{
  "d_mlp": 512,
  "attn_scale": 0.177,
  "optimizer": "soap_variant"
}
Each number is 128 + 24 x the weight over its row's rms, rounded and kept within 0 to 255. Layers, rows and columns count from 0. Numbers have three digits each. The size before them is the row's rms in percent of the matrix's.

# o: layer 7 attention output (transposed), 128x128, rms 0.199, rows 78-95, columns 0-63
# v: layer 7 attention value, 128x128, rms 0.102, rows 79-95, columns 0-63
# q: layer 7 attention query, 128x128, rms 0.0804, rows 96-124, columns 0-63
# k: layer 7 attention key, 128x128, rms 0.0865, rows 96-124, columns 0-63
o78 132:078152133114144090153124147158105114150131136141165114097110117158104154139150140147132202110127094141149116123157149152115138153133100152131123121071122152130138115122114107148144111116132176
v79 150:173120151123157118118139117181150161093142157090147095081130105134105124107140129134133118143089175106123117160071121098120118144088120143171155142122153154101111113096141113114149118133101136
o79 147:124089053134103130099112136132147116123121107140134139118085123155138142131151112123126119133116076102132154111208116107119120078124091107084143144128106148115133110121086134137140139126156110
v80 136:108128134143123140122097101129086142127129108126112150123132116183155131092116151106137097127100122148133126096127142125123154100161087167128087098126104113160148139129070121084109133079127099
o80 135:120113127139127115170157130124156106110126155168137142082112121120187128180092114161135114091132170137120136154105141158152133163112109106095143146150171161108116134109114099140102112091112155
v81 123:115111134145145081157115117149159174121177144168086110142102159083151103103137141131125098126103105143158144146163140099157126124147136103097115134146133127122109127181141169112128080128083127
o81 133:155156122156113122191132152104129093059122093104134150080133105143125136148142129173113089116135116084138120117108125144130128097137123138133072129125093130120129129112107118117153116132111126
v82 144:152119070127122100108094103175119137135173163153141121157124156153170131130142131114080123143144100098154136089111105127194114136096155117149129138110162146097157120119104097143111146158151139
o82 140:089148150148158125105145152105144158163153079113124127114096144116061102147100143173104143145147106127087162158167129105109147097150122115121084093153137119120129115131147128128108132102143155
v83 122:117107118155117124120117137149101137137111150137125103125096154153182141138128067160167139142160128085126120112116136183109129109151081133148133120164091148144117190134134116114135133122142149
o83 132:136135122145146165160134142199128109122146104110128172102166125174121121109097135139124119099086129137094083107157071112104138148136109110123172124118116115100140117139155177122091090117146100
v84 141:118119108139134131147169067117104144158098132130164124120117155179093156150186105116122087127104158153124103127119113098132138102176102090102166107128087152136123153165129146138120101151129101
o84 142:134131102150134145091112104103171146092127082137114118136186103124131094110090133113143166119118117122119135086154126108084091160147171130143130106109156142136131121099137152121139090107163142
v85 127:139117151115114106092118123122109144118155141150147134129094094117155140150162144136113084111119146065079131121174101125158132127110100131152122125138132123099164144158125109125087138106147128
o85 131:140099147137101151142154184114156115151081150109184150146131101105110142142117096070166158106129133105145139111120127137095136155140071082097124198130133111147114091101122126101141139074144108
v86 123:166118178127149160160118074099126097161081144102146154084110139153141128127159180124126133122103091145107138110131084131152159141106095130123126116097123143147145105092117085106119105160136145
o86 146:090105090129095121140167149075137113113146147167167112160156154084167140106148105124120110111154154095103134129149169097124081121126104091114127114140123107102093172129165126138127108159140135
v87 132:144129169116145156114118144170137134102173099123087137138143145142191098101104087150113093141133170112144118105121137141180107161162140170127127085112102123109129121147136153114106168135132118
o87 137:134150152131162119119140105147099135132168146143163142125097129133116119105137085138161160150139139137115171163162111104154131116102103158126112144154126087091133134120121142157173119129102134
v88 147:109098095079138121127101112118121157110166093121157170091103131136147101123126117116097141132170126117133110172135138126070134139127046124109154188106131130103149154150121146116125125135126180
o88 146:094112104120103107131072129136137147115102151106133179139159098159120142111094136117180095138127162160144109146162132118138138125133139114120114109112157122144130146113108104170092148150169145
v89 122:121103140176135136129105143135144114124152134198128092113203116129102087125166158134153118121094126116106176144085117140095135122174110114133060140143112138108130124138099115123126143145174114
o89 126:188135123134119108152123080143150132112125125135138143131071128142129158123127092179145118129101174175166129121127133133099106162111133102103109129119142145160065095116142127133131109125116118
v90 134:123106139146140151156130123092123144157120111106095124151155100134115088101127172126136119147099150183106136108132130135123150144152140135157180160120108143148120086131127123180141105115147114
o90 134:173112096129104109116087158134126118096106170111143157137123114105145152142136134127111196125173098118169130117161109141122094139111153137139066142138134104127115158145121108108113119149101145
v91 135:112136123186124112171166134098094143105107147089127107113138143157107102122096121170100101119134145109175152147132127106127153079099162089121128138069148148129173138154137155142133131088181134
o91 141:119111138105147118138148111141188156095142117122138100142169127134113132161173099135145181110131131148130138129189122138117153165141136137111149111136126139122128149177183141126079125134100092
v92 132:129110106120130126088087115155101101086098120154130159132148092116144111118114175153109146125135154141095112127153155136146126100123130140087142068118113140135126128183133120152141092162172150
o92 142:119189096111109171165142106130125095120166167137162132124110107119102118148116143145143135152137113137143153137152132121119120129114146131191122138159140109135135118093106135092126081093099137
v93 133:092103094123137139102151095108121128149131050082118165131125142112140122117157089133127159148158150138104153127100123127131149139114144154169171109123183099176143149111121094078111129104165134
o93 144:136116149098135111103117136142130121105152166162131089140125125141135126177095132100157076120115096109134136138109139155105164106157137069102114112093140115120125106151128099172144127142116101
v94 133:127120141099114171145116098134095109149145164132103112086124107152151121114142083144142115098090123126128131160188116167087133116170116139118114164113112156145136134113181131138146176137136127
o94 132:129119138116111082105163169091149089077098121130157135095141155149111157109140135129137161110161147137155154089116077129123163083128154147126124141098149110119144134180117096122138136091131117
v95 141:086102108119136120142121168126152087133143117094076170134071122157142123135134153114094123173145085124090170130170117195098093089168139136153164134156133122098138127155126161106109134159137138
o95 148:126144110123159100136112133108093158157119130186141110130148118078078134082135111126143124071110132125127113127105086080135118140132125129122129124095140129135144110124158096124128089208113114
q96 109:131094140148103129144175114169105140077119190071114139136138161118118128099168117146135116088122138129107145143085149068131101159085142124160140140122143145103116132151083127137176145131137170
k96 095:114135152168151148131148188113062105091142138068112108159147113130139109144162138156140089148115128105117152108120144153109152128136133104120133133133115146123098125169097113155145126138144113
q97 102:115107149141138118069127136102149141114129142128116117149117121142165118124139119109161106119166122161140124153119156124090101123146147148127121081114176087128139085115130146106090112148076137
k97 103:096104141116115138094129116127156120137155150134142131104120123133140132099123112117175106117125096103112124119117138126133099132117124121108139118103136119113151147126120128093146091154092130
q98 106:118145129141174090150133127138142079124104119134140151148123130069101075141075133105116132103103120128147127123173083127142100119106159168108127152132098095148149119140090096119154079134115151
k98 103:115155134136144122127118102140107123147141160105140140157159118075099108122097170163104104105113126134136137128081072123162099151156135140124167158127139091114160135159133130125130103145170160
q99 108:123134145114115109144088111124153149129124082127135139139162128084102126107115109115107153100077098136124123136148157127117147121106126168159148113082092118118100183152104096154112144136120143
k99 105:090170102147113153121155144110141128135110136146131153144137133096107108138160113165179093093146103110091118148113157108168121105139112175141126110119108128115112130158119089120125136143142176
q100 100:124156119149130135160138097098111114122129144083113112115088090161152119132140134130133125149125129157144114161114132059125107126102125143102131131123153077141145130138129080159089100101116141
k100 110:140124149158107103143163127132152115139131136129132078116110071107165159116143139135158155182109138118132094127133146114160110104138113150085121117136119098169133145148108098139060139120149142
q101 111:107111143123153126117167126101183150108109139114102151134112114147126096158108114098130129143154155107133117129137144160153084078102158156149112124118158107111156167137127126124142112156127100
k101 108:098119108148125137132103087121146132137131153147168151145121115118151139143076114133176138181126132088146093116160123148158144116173135167144093114151146138140163119133119161151169141183156102
q102 117:150154067145095146152146184134179135118107150107117133117122160129133088092102111189134125168115146159104082122135167159112132184113114152103102131107111173147121104141120130146114114158140117
k102 110:163141094084128184158130137131189105124128109101142098151098109135106117149120126181097088145141114131119091081145153117122114193143146135141147138109091179135164100137173096191124139146113158
q103 101:132159142137115109092155129099158162131131139171113171118124171066078109126172171119118115154108121154140161098132173124121138105122132107174137142127081139088113117112099112134137133139133160
k103 107:095153145100133156156182101139146143131104109131122131126137136085173082145147112113109161169124142136115101137102154141136186116132131115162099113164112162118147122073149076134118124130118139
q104 106:107141094169139146166125128149137095110105116157140133124129130110178146140118145121145162138144151142155119085144176123123123091161125160164123121141107139124134164142130130137085157101104134
k104 117:160138109196122140141145113169120126106124123161135192123172124120113111168095120157095164104106104128140154133119166116140138091137106150112120172117137129116132132095190085130128135092121147
q105 110:170138137141113106139100110132117111115173073121145150136150143121095177101140169122127192150123146129138112170141127138179108149102198145130117112100151110121107176127115075134137109133109085
k105 107:119134145116092118149136132126193123196154139126143131147128153117133125100127123135081121118123140113119102184106133120133113105109092146126071141153074151138094148132134149141090148131123109
q106 114:120151126107131108127134080123143176130100131103135191124090107152154164105149120168145184110124110125150114113117158110118103136160123152157118156121110174131108124173111151105126119160177157
k106 111:146144072132100097135151156097104148131088090108107135091153102110110122163101134139114122158114111162145142099133143118126078110136137114153130118119077107159136140155111127118088125128110136
q107 114:093106127154135114132142117146128123116111130145119128086123140113116139124091133106139125135143120117089133128111093142066108117129152122097132175076099177134165145096205110093170130152144138
k107 109:109103108170093077144155108125164123120118142128124118134128133152117156132110136119146120087135129089098102094131146136083088169109148109137108149114100098165139138131192113092156111163153079
q108 113:160051142141155129143152125126139113090164133117162145126107148172148125124085143176107165080115174115114125105128110157130108129096116122083129083130142130122125122147110130130103068183164150
k108 120:127137120111136126130112129108159147113160114128164118126092141110132125089092186131098158116148129123124126123102138148141106136106118125091105106120182142124134130164130096155130135121146141
q109 106:132110130158171144120119132100145102134124113153143092144135133131124129178150117080163162087150114130145156150080168120171128156116127148105076100126117146166131133116154107144114179150106164
k109 109:179094121130105141167148131124111152116151137138144130152116114152124124167152132118117154122139102114145147098109169122156102146153170104108151123149136121113125188155135110123144155114111112
q110 113:073102137116141161110106104122122170175158132084147112134070147119110135154133129120137122145140117120102114134167131082140139126114127103109128139172107107134162101134126151163142113114129138
k110 112:098127133117146139117081126126184129138113155123109121112087168115107119186174139108158130169073161107113101117134088141101125096101134140136122166144095098136117133133126142155136129125137133
q111 108:130141158157102133124115166098137142135158138095090101108095114113137141166105128132145157125103106138133128095133093126119122062108188131144173109143116119144135140136150134101098127137130142
k111 119:150136168145118147133114136094112144104123146106166124134123149115141159118114132092094142118124130130137086123121126138140111089147148117153108112127101123155112118174135112118134157141136116
q112 112:120135153164126136161142147190088113106093109088130125124104113091107143136123084144078118123137126130138155162139082138108123089111093129124135112123131096144143129182122128093124107125144124
k112 118:141111103152126128147089116164098108118081129116102098116120066107116188128142101123113125103121113130158125141108107115127120107168095165166146080088114119127134100181074114128131119145124121
q113 105:138107108128121096123168101111147100132089107109106147131126152151132147111119154163109101176125135089133127134098162142130143129115081096169149140147117145135080139108146132106158154160085124
k113 101:147181160176122134123138149096091097132124154163128149087113118125138101096147128161119146172129162137135147097145140106167113130105121158152145140098106160151114149093166134111135128122108160
q114 106:109102154132142097121068174154125117140152138114127155109165084166130136117107119120160146135116113124146130155089096115121114128137117113100129139132112120140150140134130126129146177175115148
k114 108:093109155152125103122128172158113096175156132128135148113136136112119134162137081134141129161118119152148095122108131096114109151103117110116102109183135094138185119155134091128171159128119128
q115 106:103101098180116097114117123142102151137063157112124144141128134119111128175151107117140109128094164140132103112168099128126117152106106135150100088089117142129126141120149128092071152095177135
k115 105:148104136114163127145107101141143153123097166097101125157133139104058137172112149154134137149112119136118114107160148096143159111124139165148088166122092143089131111143140107120179136085136079
q116 112:130163122128129143115103115154178140144117160113134100116145149136108137098154149172165100140137140140185153096102155152161097093124118132142112135117119118126116159103157122125163081147130117
k116 113:125168132104064118137095136124154116119124090121143131131113129132119138127164106143154126134167164117153120099098144158170111118144115169151103121089136136129121147128157109134143084130146125
q117 106:119062142144117131184101142190145098147127121169089109092127131134114139127140107105106086128108102093090143127131144094173119125097146092145112109146129130100067156153131139141096114148127112
k117 111:089148115114101126142136147135143129146128120126133149093154126155133176152092113092127131155142158084107096104118114116145099135135180112138128124134125077113081158127118071140092121112135134
q118 118:156095121092163107121100151119125161149141094152092130171153126138157153151119138147114143146124123126144094144124135138137122117121155097103113103135098177112120124104159163125160089076102127
k118 097:135121101109106096101137140087116155157159124143110138127133141095150128118093177140121132105157164136121114089101128158115126105120128160096133100135130162122117117165151129129178093073126150
q119 101:146099138159176081143120099119108134115153139135187143107105140134109103132125186109109103140090129092118129108189157139136168157126147102111135118137119144109124097122118154151084112133106113
k119 107:142105094141171139138091114093180114122110117136128116141143154143143131150130163100140161118111089115112142152147133110133095152152178166069158111105110101139130163123126165150096111082111124
q120 124:145130158118145107149163110101124088101109096118142123086102124122129126124106113153122108089076151145144102121118117122117104145097135148158159131129170166120124090134118110118115157154094083
k120 106:204143129156094087133107171102109105132124075117134140102094123109127120123141088165168125113108144137122066115125140119132134101121134132151116118125174166099104091140138152121101128188098125
q121 115:164150117099162147108064126107124098084149155142133126115098081106162178132142124114134133129158120144115135103110168168103152094113149166087160131105099068130155113112174090080104134121168129
k121 109:136172093111144158115076144146152123075152189125139140114118110154099170115104142185127130120140145170154111114080122120110117138090141111112126121180141110156118146116166117098128169107148105
q122 113:140114078107128136167136107120119149094170110137083123055165096101074134102135147124173099109121098135134126171148155146091097134097108146118056092161131106126132141133114129136167155107137161
k122 110:141131107091147121120143177160127117134099103104110125108161088066087157112135147097150107134142118074112128110161137112109125155112143116117154146085170123155130105132096126122135109158118142
q123 106:092121125101131070127151110124162130102178148093152166154116097072119139112134152143144133118151125100096128126102153094137133127130104140145125139129121093194138152101141125141108076133135120
k123 107:104140103146148132118151120128146117148141146104073120152128119128099148112170162137137155139114107140117152135084163154130137129098137150101101124093136116126177178146125131122135081169138149
q124 110:172107148126138106074140141105095125094102165130168108120165120098143178082092139085164138132121099111134135136155090139109119120089116153130125116163117163173141133136164173144119104117128134
k124 106:132109131095139163118143113145105101143078082156146118172142131118111156089143144111132129098122149103168102090107106131138111107101114115152104152181114123136098142164154154144133136131098099